Each number is 200 + 30 x the weight over its row's rms, rounded and kept within 0 to 999. Layers, rows and columns count from 0. The size before them is the row's rms in percent of the matrix's.

# layer 11 MLP gate, 704x256, rms 0.1, rows 526-562, columns 0-63
107,181,146,216,220,200,153,220,185,219,262,239,187,238,189,181,216,205,205,190,153,237,214,221,242,232,197,188,219,199,208,196,217,231,243,222,199,232,225,185,169,238,186,179,226,186,226,226,221,118,201,205,195,176,189,176,236,176,252,162,162,224,197,195,204
101,194,211,140,223,175,122,202,249,236,207,171,244,203,181,155,174,180,207,202,175,165,209,215,170,186,206,208,213,242,204,201,151,233,220,234,233,178,183,166,171,208,185,186,221,183,193,221,211,201,208,209,216,185,230,212,224,216,206,240,218,240,189,168,175
102,174,164,252,200,225,242,225,155,160,199,247,220,189,226,221,191,217,199,236,147,166,205,250,200,217,236,197,202,218,229,176,189,224,214,203,234,193,180,194,234,271,140,164,166,185,219,225,208,198,158,211,219,208,199,117,177,153,230,238,178,170,198,217,196
100,196,170,222,209,188,241,228,185,263,194,249,171,227,179,206,129,243,155,184,185,158,198,229,190,228,220,172,178,261,181,179,158,206,189,183,181,228,187,219,198,194,228,172,210,217,180,189,212,215,224,194,177,222,210,181,228,189,209,136,121,221,160,186,229
098,196,178,213,186,179,199,244,206,169,222,153,214,181,153,223,139,191,151,189,140,197,201,213,170,203,243,190,204,259,207,186,228,204,199,144,178,193,256,171,197,193,217,224,175,205,202,186,230,210,234,200,211,190,205,196,197,155,170,203,161,241,193,173,179
098,151,196,215,212,207,201,203,240,203,236,223,190,190,183,196,219,201,182,224,146,179,306,179,238,238,213,194,254,155,166,206,201,167,207,175,248,214,249,200,175,259,191,224,161,204,202,171,218,204,144,206,189,166,267,205,146,207,165,180,204,163,175,171,197
101,159,179,216,224,218,136,191,265,209,209,195,166,222,193,224,180,262,151,163,213,154,210,145,198,182,193,226,217,209,178,153,175,190,146,141,163,227,194,175,269,213,215,225,205,187,148,218,183,176,167,246,241,186,183,156,234,179,177,188,215,219,194,235,210
094,212,176,193,221,152,255,248,187,192,200,166,128,170,165,183,253,219,216,178,210,149,204,208,206,232,190,186,184,235,208,218,192,195,206,144,200,138,215,207,229,211,138,214,191,223,232,219,181,193,189,189,202,163,182,177,215,200,201,159,147,249,176,191,179
104,135,153,213,219,206,200,163,208,245,247,241,169,183,165,188,240,231,242,249,196,206,165,148,188,170,195,240,182,194,200,176,187,227,230,241,230,145,200,190,139,215,201,163,178,224,224,219,213,179,182,207,165,152,176,156,122,193,216,211,237,185,195,204,239
099,141,204,205,185,177,242,192,153,203,241,148,210,241,196,223,200,217,231,223,173,177,208,180,150,183,178,177,180,206,223,185,202,173,204,221,185,172,271,181,168,184,155,213,210,216,191,203,149,198,172,198,198,181,198,156,214,176,115,144,181,197,216,213,205
097,173,204,188,197,200,150,221,231,195,218,250,212,230,211,188,199,191,205,145,180,210,232,194,199,165,217,150,167,158,209,204,135,232,198,178,195,196,205,163,205,159,175,192,270,189,195,156,154,201,207,189,153,145,225,186,191,260,175,241,199,196,165,175,209
096,235,198,127,198,184,241,151,249,207,203,235,246,202,200,227,161,231,175,177,223,194,196,151,173,204,173,219,170,261,266,193,185,197,200,192,189,198,245,240,240,198,193,203,228,170,207,217,240,193,156,221,229,187,276,160,220,206,115,167,229,208,189,195,228
104,186,191,219,192,208,249,196,193,252,190,202,212,205,204,232,195,213,183,166,148,202,215,203,204,194,227,206,210,211,195,160,153,230,202,201,242,199,238,229,203,201,255,206,247,204,178,174,230,196,199,174,187,185,177,245,218,238,228,159,234,234,203,196,225
103,215,164,254,209,208,167,268,187,234,182,205,224,262,201,175,195,273,184,188,155,234,188,135,184,189,195,150,194,218,205,199,146,177,207,203,199,229,212,203,209,137,164,192,218,219,202,178,189,160,243,184,195,201,173,164,207,207,229,226,195,221,177,145,220
105,141,165,206,227,194,210,218,191,252,209,197,193,176,167,194,202,152,186,204,170,219,192,211,157,189,174,225,235,228,191,166,180,221,247,152,173,193,249,216,182,187,183,224,196,210,214,239,214,198,228,233,252,252,165,133,186,232,218,163,297,179,189,244,155
098,172,181,228,152,194,180,299,154,204,265,176,223,196,219,212,231,168,189,231,122,169,207,234,173,108,163,200,213,177,222,197,165,234,192,185,189,199,210,198,201,185,228,211,214,200,201,231,216,205,196,170,205,225,212,142,211,204,209,178,208,129,213,227,215
103,194,193,215,221,208,178,217,225,212,204,221,204,206,225,163,165,220,200,161,172,151,180,187,124,204,172,206,158,191,163,236,134,212,182,186,201,196,227,187,204,219,153,255,189,211,198,161,231,148,180,240,224,231,188,224,238,172,237,194,227,215,195,189,228
096,136,214,212,195,189,220,220,207,204,243,154,213,232,191,157,210,196,179,170,175,250,229,214,227,161,198,179,254,228,260,214,205,260,207,206,169,190,200,233,192,155,179,180,178,190,189,245,153,184,202,224,245,205,199,147,238,184,198,215,185,223,232,195,259
101,237,173,234,236,142,168,192,176,224,179,241,249,212,193,204,178,199,201,224,178,258,181,210,204,161,196,177,200,170,255,209,145,251,166,221,173,201,234,183,249,208,202,201,248,188,240,269,225,185,219,133,286,207,239,189,199,192,199,211,240,147,219,205,185
110,169,226,208,244,232,164,222,207,159,213,231,204,232,179,222,169,236,223,162,198,225,203,176,130,211,170,197,154,182,214,161,184,193,187,159,169,210,197,201,230,170,138,189,232,177,215,221,202,184,156,196,243,182,178,252,226,198,151,218,167,270,160,163,199
090,187,218,180,230,174,179,246,213,215,212,203,181,208,213,229,202,191,228,167,154,196,250,214,205,200,192,168,193,223,234,184,174,209,211,202,184,169,201,190,198,253,228,190,259,185,225,200,229,228,175,189,196,184,212,192,183,197,247,163,255,206,200,187,238
091,221,179,161,191,231,216,219,215,243,225,140,117,218,215,207,144,196,168,150,221,223,247,193,225,184,192,200,203,229,209,216,210,260,160,190,215,211,227,156,229,193,186,212,220,146,217,193,195,172,147,213,200,237,217,222,264,178,179,213,200,234,201,211,172
106,200,190,176,187,176,175,226,175,203,268,220,192,210,220,187,199,215,180,121,193,212,192,189,209,143,153,164,224,204,181,249,216,241,224,212,187,196,236,121,201,223,186,143,220,208,212,155,212,203,256,197,199,188,169,153,164,200,204,157,145,207,202,217,191
100,137,190,166,217,167,191,216,199,249,261,211,180,209,217,215,184,207,196,193,235,185,206,227,190,209,192,180,218,231,173,169,194,181,187,178,226,238,173,180,191,227,219,185,199,168,206,257,237,221,157,140,211,181,240,185,165,204,223,167,139,186,228,213,198
099,199,116,174,217,215,221,202,203,232,203,206,190,166,203,150,175,210,199,183,189,284,222,205,232,229,194,198,216,212,149,223,199,215,224,177,217,167,166,211,198,217,136,189,143,187,273,192,206,161,234,172,223,174,209,176,200,177,157,190,191,211,227,215,212
099,154,179,201,177,189,205,205,222,234,217,179,224,234,205,145,172,180,231,165,212,225,186,178,208,176,173,198,202,201,257,194,216,179,145,209,175,178,197,227,182,168,167,212,203,182,269,209,202,227,189,197,142,178,235,230,186,188,166,189,191,200,193,207,180
105,196,174,257,184,206,145,164,220,234,219,181,190,173,191,128,201,191,201,224,168,177,146,173,165,208,243,188,237,240,187,258,141,224,213,187,204,179,256,191,165,167,172,198,188,186,203,167,200,186,210,158,178,167,170,184,241,205,157,208,221,177,164,182,205
099,190,195,160,247,200,190,160,227,222,178,229,181,213,188,209,171,219,193,174,247,208,204,198,211,228,232,209,200,204,196,194,215,141,216,195,191,236,208,213,207,176,193,166,162,177,255,232,196,175,188,221,203,172,199,216,211,134,156,199,250,206,208,185,244
097,190,192,193,143,189,222,191,193,253,198,240,162,213,199,173,229,220,195,233,190,252,204,182,234,144,229,249,181,217,200,181,149,195,227,238,164,193,216,191,204,204,227,132,214,174,211,178,176,172,191,163,226,202,158,158,250,236,192,238,219,204,221,239,147
096,196,194,234,177,201,210,250,246,260,222,216,189,234,231,236,214,232,169,232,172,200,190,252,157,201,163,190,179,243,202,160,146,197,196,215,159,180,243,204,207,190,201,179,192,206,193,220,221,193,151,179,186,193,143,198,210,242,186,207,199,265,183,217,202
104,180,211,185,272,178,160,206,242,227,244,236,182,231,223,145,241,188,157,118,210,231,217,212,220,211,177,267,172,198,206,213,201,222,252,169,187,206,149,201,228,201,178,169,155,160,219,201,168,164,249,156,142,177,181,155,170,120,227,167,194,196,162,161,180
088,214,189,151,166,173,155,189,255,225,175,275,164,166,239,152,202,177,159,253,192,209,226,236,203,220,172,171,168,218,215,230,212,164,193,160,175,205,262,202,224,191,221,159,190,150,229,212,197,179,201,204,201,160,143,207,196,221,231,232,195,216,215,242,197
092,218,178,218,146,115,180,170,209,224,186,231,178,187,211,173,214,174,188,207,202,177,201,231,244,225,252,190,233,149,198,163,183,201,223,208,229,208,177,174,275,167,210,167,240,161,197,223,201,226,204,224,230,169,204,218,192,237,166,203,202,157,201,236,222
096,173,134,187,202,136,209,149,225,161,251,207,214,203,219,181,235,184,212,197,134,158,225,185,194,197,166,208,177,185,233,207,193,228,207,213,256,201,189,205,242,196,182,191,241,172,180,184,219,174,175,224,199,193,233,195,214,207,201,209,216,198,167,138,166
095,194,147,196,200,174,203,187,216,236,213,145,141,264,212,218,235,182,210,204,232,176,194,182,178,175,178,199,212,266,178,157,189,178,179,197,183,189,172,226,199,179,242,206,166,211,174,227,188,194,217,165,205,169,189,183,167,225,170,210,184,138,185,202,203
095,198,212,157,262,177,172,195,183,256,206,176,251,221,190,210,243,224,170,187,188,243,234,205,199,230,217,192,234,190,198,156,232,202,243,211,245,236,202,189,232,185,227,191,179,161,205,191,231,176,145,184,209,187,222,221,187,237,221,203,183,200,164,231,231
103,225,204,176,169,200,184,212,231,218,213,177,212,162,189,161,145,225,235,215,202,163,214,224,210,220,210,205,253,227,176,196,169,204,220,212,212,256,245,202,225,173,257,209,238,200,207,190,151,120,188,183,190,177,206,192,181,179,174,253,114,204,174,201,178
# layer 11 MLP up, 704x256, rms 0.0988, rows 526-561, columns 0-63
106,242,183,226,181,171,200,162,154,183,235,201,209,209,147,225,250,249,173,195,201,212,208,192,192,198,219,206,242,204,226,176,179,179,143,211,261,135,132,195,172,203,217,186,203,251,172,198,170,175,201,184,251,219,207,212,205,207,195,210,188,148,161,284,143
103,246,226,214,177,179,245,195,241,139,183,224,208,214,236,217,180,248,207,166,234,241,200,181,200,240,232,197,150,177,198,183,204,138,221,225,163,194,263,192,260,182,171,206,157,205,199,135,178,222,178,229,136,233,194,216,230,178,202,152,219,189,205,235,239
101,168,192,215,188,183,242,204,170,186,179,206,202,207,238,206,199,237,165,231,224,178,172,230,200,213,258,179,219,192,209,195,202,213,206,226,187,195,192,200,178,183,121,170,146,148,194,228,223,179,204,147,183,245,185,170,176,208,202,238,175,205,176,228,176
098,217,186,225,209,233,243,217,175,218,196,185,225,246,231,180,175,173,224,171,203,176,240,230,219,216,158,253,228,212,206,169,214,246,139,153,165,171,185,179,182,142,223,215,209,225,190,194,230,211,237,172,212,169,181,222,154,183,187,164,179,175,198,168,280
099,206,217,241,179,171,191,197,218,153,128,244,216,169,214,156,221,202,230,177,275,228,166,236,194,201,161,165,258,196,137,201,199,156,209,209,186,187,184,203,184,187,156,220,175,206,163,139,186,239,148,196,208,180,192,203,190,217,193,196,217,273,183,217,211
100,199,202,170,203,200,211,206,189,233,142,187,247,149,228,230,213,180,155,168,175,203,194,218,168,192,150,185,192,233,147,208,191,188,175,195,216,206,252,159,179,234,210,213,203,211,155,177,229,165,202,237,196,194,190,168,179,176,230,241,196,180,226,184,204
102,181,210,196,186,164,263,182,208,222,176,200,203,208,170,192,217,153,247,206,153,236,207,281,208,252,195,160,246,191,192,262,232,170,263,225,297,225,229,251,133,183,172,185,206,223,221,172,197,202,219,185,164,200,221,232,166,224,198,178,209,186,228,157,173
097,217,226,192,198,263,162,193,220,179,198,230,253,252,236,195,143,163,182,170,200,234,178,163,174,160,194,210,184,169,189,206,207,223,206,247,196,265,195,167,139,191,232,215,233,162,159,171,205,203,210,213,186,224,201,198,172,202,199,234,236,182,200,220,216
101,216,235,204,188,215,196,191,199,198,200,190,213,198,257,164,217,174,181,190,219,215,189,195,217,200,200,188,226,182,230,209,206,174,222,230,152,207,224,227,187,212,197,233,167,234,165,123,190,210,192,177,212,268,188,203,207,193,203,225,159,237,216,226,140
099,175,207,167,186,193,221,220,187,164,241,195,182,176,241,175,192,232,259,277,203,223,228,164,231,181,206,202,180,217,178,170,185,232,235,261,160,164,241,183,228,219,191,202,178,228,146,158,167,183,184,150,164,207,196,166,212,224,196,189,155,182,207,226,198
099,190,230,161,226,148,237,239,216,215,162,272,126,187,208,206,238,144,166,219,232,216,257,206,224,196,233,229,218,197,172,192,201,210,206,205,101,210,234,176,209,218,191,251,187,175,141,171,200,190,186,195,181,201,220,168,202,190,171,221,245,213,211,206,231
098,192,202,265,223,246,163,233,175,188,193,144,158,210,190,179,217,175,227,210,169,144,222,204,232,190,183,197,242,152,139,181,160,202,175,194,186,167,141,186,170,194,200,218,176,244,195,151,167,145,231,197,171,214,149,244,159,163,214,237,187,233,203,205,189
103,218,234,153,237,147,274,155,179,226,218,203,200,198,158,240,212,178,188,189,177,173,168,200,200,207,187,273,225,188,227,222,216,183,244,159,258,184,215,226,237,183,194,246,186,194,171,208,214,203,120,198,184,225,206,239,207,213,187,221,213,226,188,189,199
103,214,202,205,161,217,195,209,182,235,203,98,202,223,196,189,235,230,221,177,159,189,182,165,175,209,181,174,107,229,186,151,214,178,195,203,195,185,177,202,210,236,114,242,134,167,228,169,203,170,234,200,199,231,199,203,242,194,249,215,160,270,217,169,231
104,225,204,197,178,185,229,231,161,198,217,123,183,181,162,161,160,196,226,216,197,177,180,235,193,170,253,176,206,180,266,205,230,227,186,250,206,174,257,196,227,200,172,229,259,175,236,241,149,231,158,174,201,196,222,229,193,187,174,206,186,232,238,189,167
100,215,234,195,177,180,190,187,228,223,201,220,162,161,210,178,254,189,169,212,135,178,206,187,213,186,193,223,189,143,243,209,213,189,199,233,182,167,210,183,211,202,234,224,260,187,211,185,242,216,226,191,210,246,252,177,149,192,163,288,187,215,158,183,211
103,219,182,171,162,215,223,214,225,175,171,206,190,165,159,210,192,192,235,163,188,177,193,226,182,208,220,227,204,201,229,221,163,241,191,208,198,156,189,196,220,249,154,206,215,184,212,186,258,127,178,210,197,183,148,237,175,232,240,236,202,207,205,209,158
096,181,150,200,250,256,221,225,169,222,183,170,225,178,195,242,200,252,239,239,237,153,147,196,133,189,160,229,234,234,208,155,228,193,196,176,133,189,174,193,189,200,186,207,179,154,166,183,225,173,147,224,202,147,223,185,187,176,165,169,189,233,202,232,242
101,204,228,237,182,263,214,226,153,211,214,201,183,226,193,156,207,229,260,229,172,225,199,206,203,180,177,221,216,238,139,193,221,177,193,222,182,180,234,220,195,178,211,218,232,205,162,203,128,218,166,186,206,214,189,143,231,227,236,160,160,228,225,203,205
110,199,231,251,175,190,218,203,249,180,235,205,229,186,233,232,114,206,174,196,188,180,203,190,190,234,210,223,197,178,199,197,203,226,222,176,246,195,268,210,202,222,207,221,124,192,235,151,202,216,218,160,191,235,176,196,187,198,282,151,147,166,168,197,190
090,170,134,224,229,209,175,266,236,191,190,191,224,187,154,174,195,181,155,151,147,155,180,199,187,234,168,216,208,216,213,263,180,178,237,169,167,169,204,160,181,184,188,105,218,228,173,178,186,200,230,167,212,233,201,169,192,205,271,173,205,189,156,206,205
093,250,209,172,243,210,242,244,218,228,208,195,183,236,221,149,227,270,209,165,239,158,127,145,195,209,182,194,149,210,223,217,189,164,219,195,201,190,194,168,186,181,227,211,193,109,257,210,260,234,213,197,176,247,180,185,180,218,198,240,219,225,197,144,177
104,200,195,182,156,218,199,184,221,247,155,161,189,194,200,210,212,218,266,146,241,218,228,218,221,181,245,199,266,229,218,216,212,199,185,218,208,222,209,192,194,136,229,194,254,180,194,167,180,146,218,187,168,223,174,207,177,160,140,161,221,226,231,175,155
101,178,169,170,208,174,209,202,261,262,214,178,204,211,211,165,189,180,163,199,213,168,181,188,162,170,151,223,208,208,127,145,174,200,223,196,157,221,174,232,209,175,192,177,199,169,248,196,203,202,158,153,152,227,145,205,204,219,212,170,169,184,210,202,147
098,197,129,226,162,190,239,220,204,208,203,214,159,191,209,142,231,247,162,145,221,245,208,258,178,176,189,184,203,235,160,225,202,215,221,177,191,227,146,218,185,216,162,176,191,258,200,175,221,222,233,133,200,174,201,192,163,175,186,206,222,310,191,212,216
100,244,238,180,192,226,144,254,186,151,203,156,192,159,220,265,178,173,221,181,217,152,193,226,169,201,228,221,242,215,182,185,184,225,236,212,237,185,224,198,201,228,272,216,176,222,147,152,236,177,216,244,192,216,187,176,248,219,230,286,249,183,203,191,167
103,197,225,162,223,218,141,244,137,194,220,139,222,173,247,256,219,172,220,160,195,169,245,202,238,212,178,203,183,160,220,173,162,231,195,190,248,186,233,160,201,189,227,199,218,222,214,157,183,171,236,180,187,219,237,173,194,216,244,218,218,104,166,198,215
097,149,197,203,206,174,221,181,217,203,193,225,184,200,203,216,186,221,150,181,184,189,173,247,208,206,207,182,188,226,196,198,198,174,185,200,176,175,217,203,212,189,198,192,171,209,181,183,197,154,178,191,205,188,207,198,185,136,203,156,238,194,210,219,198
098,199,219,206,182,206,184,231,217,204,144,184,231,169,168,178,197,175,237,201,244,225,169,197,157,230,196,180,164,138,231,153,193,145,160,199,197,189,185,233,197,165,138,134,189,202,169,193,233,264,212,215,172,232,179,197,149,215,207,188,216,167,201,184,212
096,206,259,151,213,168,201,208,240,187,230,180,188,221,214,204,234,228,213,218,236,193,198,215,220,196,246,190,218,173,244,229,211,213,192,216,197,210,206,237,166,208,179,187,190,164,219,198,219,165,144,172,212,255,219,220,181,257,201,174,245,161,197,238,185
103,129,213,282,195,206,164,179,191,185,226,242,149,235,190,197,211,234,194,186,214,235,180,243,238,179,155,221,187,223,225,184,197,162,178,197,193,191,197,239,243,165,218,196,248,214,244,234,182,126,265,188,193,238,190,219,209,203,198,165,189,202,194,230,238
093,151,226,215,173,208,138,161,157,255,158,203,228,192,198,145,175,217,139,227,162,189,258,216,235,208,236,96,188,231,246,206,184,202,172,194,196,210,196,208,175,246,161,188,216,178,212,209,196,185,221,184,224,150,227,242,187,192,194,220,199,195,192,173,219
091,233,155,223,178,164,193,183,229,190,179,193,244,242,203,245,224,188,171,216,204,184,138,155,227,197,186,227,200,169,213,139,189,178,241,221,177,154,176,220,178,186,236,142,225,203,236,220,203,221,207,167,248,210,182,171,192,190,212,148,202,200,169,206,233
097,161,241,173,228,193,191,247,155,181,207,203,178,232,201,197,203,189,231,202,218,225,190,156,216,200,203,280,215,225,171,202,233,249,187,219,146,232,248,177,190,170,194,195,175,209,215,165,208,174,182,243,196,202,223,171,254,198,225,212,177,171,189,290,233
098,150,260,181,254,190,200,216,170,207,163,206,243,169,227,201,209,191,175,183,184,221,175,159,196,221,197,212,184,186,201,233,191,212,208,205,185,225,233,162,251,239,169,205,211,209,240,150,199,191,174,233,155,214,154,204,226,192,240,215,227,218,163,184,185
096,183,161,184,184,203,160,175,206,206,200,184,185,219,193,223,208,217,194,180,252,240,186,247,177,247,250,183,214,200,198,167,154,210,209,244,157,204,187,170,185,151,215,139,194,274,241,220,235,154,171,202,164,173,224,205,193,167,238,230,188,178,140,224,231
# layer 11 MLP down (transposed), 704x256, rms 0.0946, rows 526-561, columns 0-63
104,174,243,238,215,191,212,191,212,158,192,232,207,265,192,196,253,193,172,146,200,191,182,158,199,193,215,193,195,240,171,193,223,203,239,186,152,169,238,192,237,212,173,230,216,183,200,247,207,222,192,154,250,228,246,212,183,226,172,192,188,176,168,174,179
104,247,205,262,186,188,194,211,212,187,207,161,215,163,214,162,201,229,181,227,153,204,210,215,194,216,242,179,157,199,199,149,200,174,220,191,137,210,172,223,192,160,152,223,191,196,240,182,167,199,195,179,129,156,206,202,217,136,198,170,161,196,205,231,205
101,186,200,218,162,225,236,200,170,140,169,190,218,209,180,248,183,239,228,207,217,222,197,173,165,193,197,189,192,191,273,193,189,242,244,200,180,237,160,205,187,176,154,159,218,225,173,224,213,198,224,235,195,225,162,168,196,215,197,237,198,211,202,189,131
100,191,200,139,243,241,171,163,174,222,180,232,237,186,208,152,205,171,174,206,205,212,196,261,184,162,213,150,207,201,197,218,213,234,248,195,206,177,196,219,218,246,197,186,200,266,195,178,203,220,210,228,233,200,128,207,160,186,234,218,206,230,152,218,218
096,203,224,213,248,199,211,167,201,207,180,230,162,202,206,169,183,180,269,158,198,247,189,194,189,226,178,234,278,179,178,195,184,221,252,223,200,209,175,224,161,195,216,218,181,151,192,211,251,193,185,217,230,173,229,170,193,185,166,202,203,186,145,218,233
097,191,224,164,192,175,188,204,161,250,186,197,213,136,225,212,199,176,209,182,182,209,123,212,229,150,216,176,195,189,214,177,189,202,210,179,187,212,115,196,203,184,209,271,216,244,199,198,181,150,228,205,201,184,206,194,238,203,272,211,171,159,266,174,159
101,191,156,145,202,189,224,218,224,226,171,171,183,197,215,209,212,198,202,230,210,166,260,203,215,205,162,234,232,261,241,180,209,181,232,198,173,202,210,224,175,180,241,243,174,162,212,220,148,211,197,203,181,227,195,165,124,198,188,232,230,186,192,169,230
097,208,176,190,203,254,214,166,197,208,191,263,218,231,207,215,186,144,192,169,216,194,234,171,122,187,184,183,252,209,235,192,171,165,222,185,168,195,223,221,209,199,198,234,187,179,199,192,214,246,226,166,180,221,213,197,213,200,175,178,165,210,188,211,187
105,227,184,226,206,206,217,259,158,228,166,219,206,156,271,242,180,165,219,220,191,159,263,252,258,172,150,258,163,122,211,212,199,221,192,117,210,196,216,231,258,153,176,201,199,175,150,216,237,161,197,182,211,178,192,216,231,200,232,162,168,196,208,173,221
096,208,179,202,178,209,173,229,179,155,228,213,187,179,186,217,171,152,250,190,199,198,229,161,218,143,229,167,177,234,187,156,186,198,240,182,160,169,175,240,206,227,209,238,222,227,187,232,172,198,146,210,186,203,188,159,241,137,214,244,252,172,226,233,201
099,124,145,168,216,186,144,214,208,201,216,117,204,205,217,234,193,227,204,178,207,212,151,207,184,238,236,193,252,183,230,153,168,209,255,230,183,201,219,182,241,140,174,178,174,186,189,215,225,206,201,204,222,218,191,128,194,220,192,222,173,178,183,226,190
101,198,208,228,210,162,225,225,174,231,179,191,200,193,192,234,136,208,220,221,153,194,273,245,214,194,234,227,211,209,169,147,236,207,175,181,186,212,235,161,221,179,147,193,181,166,218,162,209,204,164,231,202,268,220,238,178,200,207,192,203,210,134,232,245
106,197,248,226,209,272,175,193,151,222,223,205,232,205,207,255,195,196,165,175,156,185,161,193,215,189,192,239,213,223,255,198,182,223,166,219,232,291,193,246,173,191,229,177,227,190,169,247,206,175,187,179,211,196,197,196,184,233,168,240,179,208,180,207,156
104,195,180,141,242,256,262,139,200,215,164,186,220,193,209,161,225,211,187,162,242,242,190,251,196,238,182,184,113,156,202,228,202,227,216,210,212,210,195,169,222,210,196,199,173,272,222,210,246,195,184,186,164,146,162,155,213,187,228,253,255,210,225,259,241
104,181,201,233,220,191,218,233,228,233,192,223,162,180,211,214,256,194,222,207,202,191,257,204,212,197,209,227,211,248,138,186,168,207,168,189,174,162,267,199,200,231,210,243,207,192,253,197,226,229,160,224,163,233,151,181,226,180,201,238,183,159,206,231,185
098,159,268,186,183,171,233,175,216,173,178,202,191,192,182,245,224,247,199,150,212,220,188,174,210,259,205,246,201,197,181,224,226,182,246,217,247,217,197,196,235,180,212,216,187,218,243,204,289,207,194,242,210,210,183,265,192,158,192,157,196,174,185,190,182
102,144,189,152,190,197,219,238,206,252,205,228,245,220,210,223,150,200,205,197,196,137,242,167,217,174,143,145,158,147,155,170,212,221,177,200,178,185,256,203,180,229,192,181,218,170,211,183,202,188,143,175,234,173,186,191,188,207,225,182,246,180,175,223,218
098,171,272,164,175,139,249,265,230,230,226,176,174,207,205,218,167,250,169,175,213,246,184,140,175,150,164,261,169,255,205,170,186,247,225,191,161,176,214,193,253,214,207,241,223,214,170,193,209,152,232,242,217,166,178,205,228,186,252,222,173,162,160,199,167
099,195,204,154,229,202,251,180,186,197,169,235,201,153,130,235,205,255,195,221,227,243,248,253,183,248,186,246,196,223,170,240,273,195,261,150,208,171,142,176,207,186,191,210,190,241,221,210,150,199,188,205,203,180,199,170,182,168,213,181,212,220,165,220,224
105,128,184,237,222,146,193,164,220,204,220,202,247,227,211,157,174,170,163,223,148,181,183,238,233,192,162,190,191,213,211,146,255,195,197,187,153,234,213,184,169,172,165,220,194,245,202,181,183,192,213,189,174,263,165,236,200,230,237,224,204,250,180,190,208
093,243,173,238,179,198,223,161,210,155,191,232,204,169,162,252,208,170,186,227,222,182,214,233,246,238,209,212,227,182,188,180,225,205,208,206,225,185,165,247,161,205,189,185,187,158,227,197,210,193,222,213,198,208,210,166,213,192,163,160,147,169,176,203,194
092,208,146,194,195,187,181,201,273,226,233,168,206,196,253,217,215,208,234,174,193,220,180,141,146,186,207,153,191,194,204,189,223,200,206,236,153,190,237,213,202,166,171,175,163,144,165,170,146,234,222,251,246,185,217,179,200,225,190,216,165,230,250,201,215
101,173,192,186,188,200,197,192,176,127,198,172,192,204,228,197,174,217,189,222,198,131,171,204,196,213,250,205,209,226,234,153,247,175,179,229,175,232,182,212,217,157,222,219,194,177,254,186,210,231,192,225,197,178,244,182,194,178,199,146,292,186,249,189,187
101,174,257,146,150,239,219,154,210,238,198,212,207,238,156,198,143,193,182,201,180,235,173,186,196,216,174,244,208,167,195,201,209,212,282,222,169,242,211,208,185,210,213,146,185,217,178,200,182,269,234,235,167,179,177,232,216,243,217,196,232,164,230,263,204
097,217,188,263,167,262,233,207,193,199,166,231,273,227,192,219,218,197,195,162,231,243,208,190,163,219,183,181,219,164,225,200,268,216,222,189,205,247,132,226,161,212,204,232,115,232,220,216,162,210,168,203,217,257,193,164,242,197,187,150,191,203,260,210,221
098,227,205,215,197,190,216,133,192,253,230,236,172,210,174,256,203,182,169,221,167,99,220,228,186,223,195,147,228,209,172,187,182,236,174,222,157,185,205,203,222,209,202,171,151,221,200,173,211,171,182,218,224,247,225,218,247,182,170,146,205,214,213,167,224
105,207,178,210,213,234,199,199,204,176,236,161,182,173,216,288,267,217,242,199,183,194,211,194,184,210,225,214,140,213,157,193,263,175,187,232,222,200,252,200,194,163,208,224,178,168,238,210,184,197,173,185,178,181,217,175,177,199,160,150,162,205,221,151,172
099,238,231,196,224,213,181,163,196,186,182,211,217,212,235,217,179,255,161,179,183,197,179,212,229,205,168,176,174,238,187,210,200,178,185,222,223,213,220,242,211,179,183,190,141,173,203,261,221,179,181,198,209,203,178,195,206,176,168,186,215,219,284,205,210
096,211,193,192,182,170,206,216,216,135,246,169,209,166,216,151,183,217,188,159,204,229,219,195,194,222,178,199,155,243,189,206,249,200,152,199,195,210,212,208,184,259,161,246,266,218,221,242,205,217,177,188,214,187,188,194,227,156,201,187,203,190,135,159,233
096,183,168,215,167,180,180,271,188,203,186,177,187,225,185,202,182,194,176,225,176,160,195,239,146,221,172,220,203,203,231,218,184,193,181,215,153,242,184,236,252,203,220,195,218,174,185,261,228,183,227,239,199,189,131,150,205,219,213,185,216,134,108,213,209
102,201,203,178,240,227,194,122,233,213,243,240,198,181,207,213,193,173,193,213,233,182,191,256,228,237,181,231,192,219,157,183,184,239,190,260,234,186,180,178,237,220,183,211,204,202,205,212,218,208,252,266,180,209,227,196,254,154,259,144,204,220,143,205,239
093,257,199,244,169,202,220,232,208,228,212,233,272,172,202,240,183,186,235,159,189,210,202,163,175,163,181,236,202,229,181,174,188,191,193,198,239,238,162,176,213,189,169,219,139,215,162,191,207,174,205,197,170,171,155,229,236,230,191,195,204,205,278,224,180
095,159,179,230,236,253,172,273,221,186,198,124,182,164,214,187,194,218,193,178,227,263,163,171,191,202,204,204,198,207,217,279,147,220,199,188,247,184,179,171,157,195,198,239,209,153,232,180,237,241,201,191,213,210,175,153,193,174,177,231,195,163,150,206,206
097,216,209,245,233,183,258,191,138,193,198,186,196,151,233,182,196,183,198,226,251,236,208,157,220,201,218,222,219,225,199,220,187,191,200,254,189,183,218,215,228,168,139,196,198,201,216,192,190,188,167,235,258,233,175,140,208,219,203,237,191,207,147,242,192
100,149,234,226,183,232,169,186,173,206,237,199,231,204,178,175,183,205,188,169,142,172,210,212,218,157,206,171,231,208,234,249,186,192,173,204,159,196,207,220,211,235,221,212,223,174,220,180,177,233,166,177,279,181,193,137,220,192,209,178,233,248,109,213,207
095,220,195,216,213,218,235,163,167,182,158,180,195,242,217,214,201,184,182,183,193,230,247,177,209,219,271,158,174,201,170,194,166,133,187,210,194,200,193,198,169,164,158,167,190,248,196,188,183,235,180,206,211,162,180,264,212,201,191,229,241,213,166,184,155